config = dict(
    vocab_size=8192,
    attn_scale=0.177,
    init_std_qkv=0.0634,
    init_std_down=0.0,
    lr=0.00578,
    grad_clip=1.0,
    decay_shape='linear',
    doc_mask=True,
    steps=4983,
)
Each number is 500 + 25 x the weight over its row's rms, rounded and kept within 0 to 999. Layers, rows and columns count from 0. Numbers have three digits each. The size before them is the row's rms in percent of the matrix's.

# layer 3 attention key, 64x64, rms 0.272, rows 0-42, columns 0-63
106:485503501541527531531500503494511543494536475501496489516512538534506472433501504496518485497529474516496496482469527511530524459460498436517483458530507483447512518492464470482491502511505497
102:496526468508463490526522551488489512486524472527475492452500445493491512469493545498469564469500495460520524504483545488491472511497494488543506522509503527508522462499474463505525509478492512
140:490472484513501496544472493494491526477533487477485476533512538510464491477497515468507492540516508515518511513524508527503493451455486435487550459501491442456514522505498515524512476517523496
098:455515500501498524494493523559465522468471497523498507499499490469523489440479505485482519498488461518490499515500561508526539501560462520512484483537539517503499474525469489515492507497523464
137:526510516505453476451555490483528476497530539523532511478481510476495523508520485515506496508513502471517511481513452479442503509525499558481494510447489532538498499505528505484477507474483531
125:510441477480501514526441472490485496508508481469484492541516508498504493512481514473517516556542492512512466447526476513509493503500513474534538461513493482515498533475516503548527467524529513
153:522499520506478482470529468510539479487496557542532484500484518517487539520528495527511480500506504512510551501493471495470448493509518522450509526452449510493514468525524499477464509473508514
121:519537516509495512457481472500508464512508520499510535487494480487512490528538460517536520503507485490487451483477456474512534522508493536509471522478527542548450484475494518482466484524463527
107:460495472524521506498505497495511517475527519445508530485497539505484471489501527491536470479512498531501439499521493564539546453504505474476515506486501503510477472509495551522470480499468495
109:480498487506503524519486505478485528507496456446486514488548505483517456481497508457496518539502500536502447503492516537530545480439479503516475514503556492462469504469486512526512491511497501
082:452523448508540476494525546487505495473513504476539546454532525516481487503476476496517467476498493552521452510526511531524534462524484519500512492504523468500501539482508486521507489497495489
084:526511510479488494499516462465527532525482500506503490489519500523506494482535503462475526527528508501498474510523457476467501547445491559497453492466535493474495539472527467512534487472503518
084:517511476461490498485521504449526531499467489515509481514528553516512493499506520457494516504541514475520482491521488509480492503485516566506523490468521472510537540487513445500540466481495543
084:525471529509475512501474504516484486491469513497481454525447507457516525492487520512508540548519495516474560484489501488488446497502499454520503492531446537500539477495496522489468506495525509
101:509517485479510490475518529456498485470466482509489502516522527468513500491523503511469510506516487492517464485496492458522510491535544581526495489532518484492531535455519456516538477472523523
080:537467513468487469496481521500496531537515477517492482507448476516503504482471517429513534513518470468510543509519493481449486538467485506518483487469529516528514503495466527509514536472500485
096:458486495522512471517497544525469476473508492479490520509482501455486514491459520532491486512486469498479508484491532467560505464528521462541510497571471496489518448496496521509516504492523493
090:492530476489514502488514517451493479479468499493495495500525530466497505523499519530483468496484520510497469498506478482533500473526542528519520468537493459459526548493546465521552456483534511
086:509490451497520493496536524505469498523501447495541532475496476546501467469515476477488534481484501488500520522507484482491520517495479520512455530512550529480508548454448497507504536485497524
079:460519497528518494515505527502494470448503524490482527515502510462486511515470522543516448504503486530472474483495521495550501455523535468516541486556483477475502487517532529498504477519534483
084:539513554487465508493499473516508498502490536521471444543481496462523525499521492512487526557524508459496520471477476490473457499479518490516507495473452523522513462541518512471508495490510505
085:463509432524520507476543493469511503476546486489500549493537509549489464512512520505512473453498495499519445516493527512515542489509485526488500504490544484513480550489483477512500505507495516
079:454505501527489513511467442508516540522543531484483515478519516541480488510487512475536462463502486528518498507494533525493513488473476456456507530466504504524464479536493508484508511532457503
113:492513492501515468508487544503459480486483465494501516497502475445505506487497487541477503511455492508504511501490490450548533495521519515546484506582489502466510509453485511520520508471533476
075:489538461508518496496515512489490480472477511486509515470540541494490521546493502531519453479476538536484471506522491542527509478536501487481512498528486473463502531493558470524514451513506471
108:485451536525500463525449497510507539512515492495473499536463484479496504484459520503509483518512484509473497482498545479524523529466496440508469471522504483530485451525495546512480525495518477
083:463513548518497481507471531533493480491485547490505467499503519439517537510456513506485463507500495506515547492519525536512493459503512471490542529509463516499509449514529518482494487532499468
087:516488559507461497500485477510502498529470533518482456537469512443521535499494510509488502570513489499461534483489473483475472514482516468501487503487460507494514468538513543475482491496513498
097:485517460525511517524516447500493515534519490506497524470507486553482474514547521529519493466464530516462472517503495484515513547490500490478435528518519519458465506482485485487487501532471505
091:508533529489506476518474509487486489511451515500490484501484489434502503496516506551466510537481514516491467485502478444541501497509516554529476492548489498465523479466535509515532470494522482
086:466512480521519469506507543508476473500527462489511552479503487499481489505498493519502476448465480517514485514507514486546554494530475500494491523568543492490501511470482511522480527542487463
078:546504492462484528495493508485492483519482433521520492474528487510521495492522487470481560534482511483513519513486467490467498537494505537531489515503522501492506551449489462508532503459517530
136:525481508503523493450534503513474498513438483471493509532494516534524526553481481557510445508502529532474521497467517517519494506515480477491487519503521507483527478530511518470499475520541465
076:526444494512486484504475503503538491475510465544439528494525510519504460493487505504464499510477456483488534495464512481513507518506518498478527490551518510525548537484450483538496489486508520
117:455502507522488481529502517493496501468530498534457520479494500467486485459530499507461539476488450490498538502478508458486477474499543532512490477542467495516545533504498479526518529474496538
098:459533494508500502513511480517511491513549545496535521471446522476472522483515474482512550491487503499497479501506465509452484521495522508528510481486442503488433461479516519486528505503481518
103:469511490521484480515480530528491512436505503546490503478462492472492497460530477506452528476492461485491549512470522472506466492482518523537471472521470502493519528531506486511510524497526544
124:509487497484507535474507477495519484519492528473531477514512513512521508529480524502525476505506555518527443522549497561491517501491472468467514531471513523479448497476521511475510469523473464
107:530496514467500526501533479468520489523486496439517478508518508525550496531490495494519488533512536528538450479516491541495522491497488475476522553469514517516473492446504524491500476483464479
091:497484501479516464525487516476473491520503488525485509520468449455495522495525474470471524500494451501491535500472500472500501510516532534491499444517474489520569524538487491536465528507502526
110:534498499512488479477498502539541481523510503508533507483554460543497459508514471528447528506485497496523499477461500506478496517505527510500531494523513510473491518437526465458543516497477525
118:496490482505475458491503509515488483489502525540505535491510489510474504498529488559483508413484485462475535520475537484509502525523512511497515483515522486512496522489525426519487545493518508
101:469507507508499482549474535526535552480517495537463523481524515519462514488486493496471502516509469522533501482492466454462497482449521529525481501496469525490524501482519517513537525462487533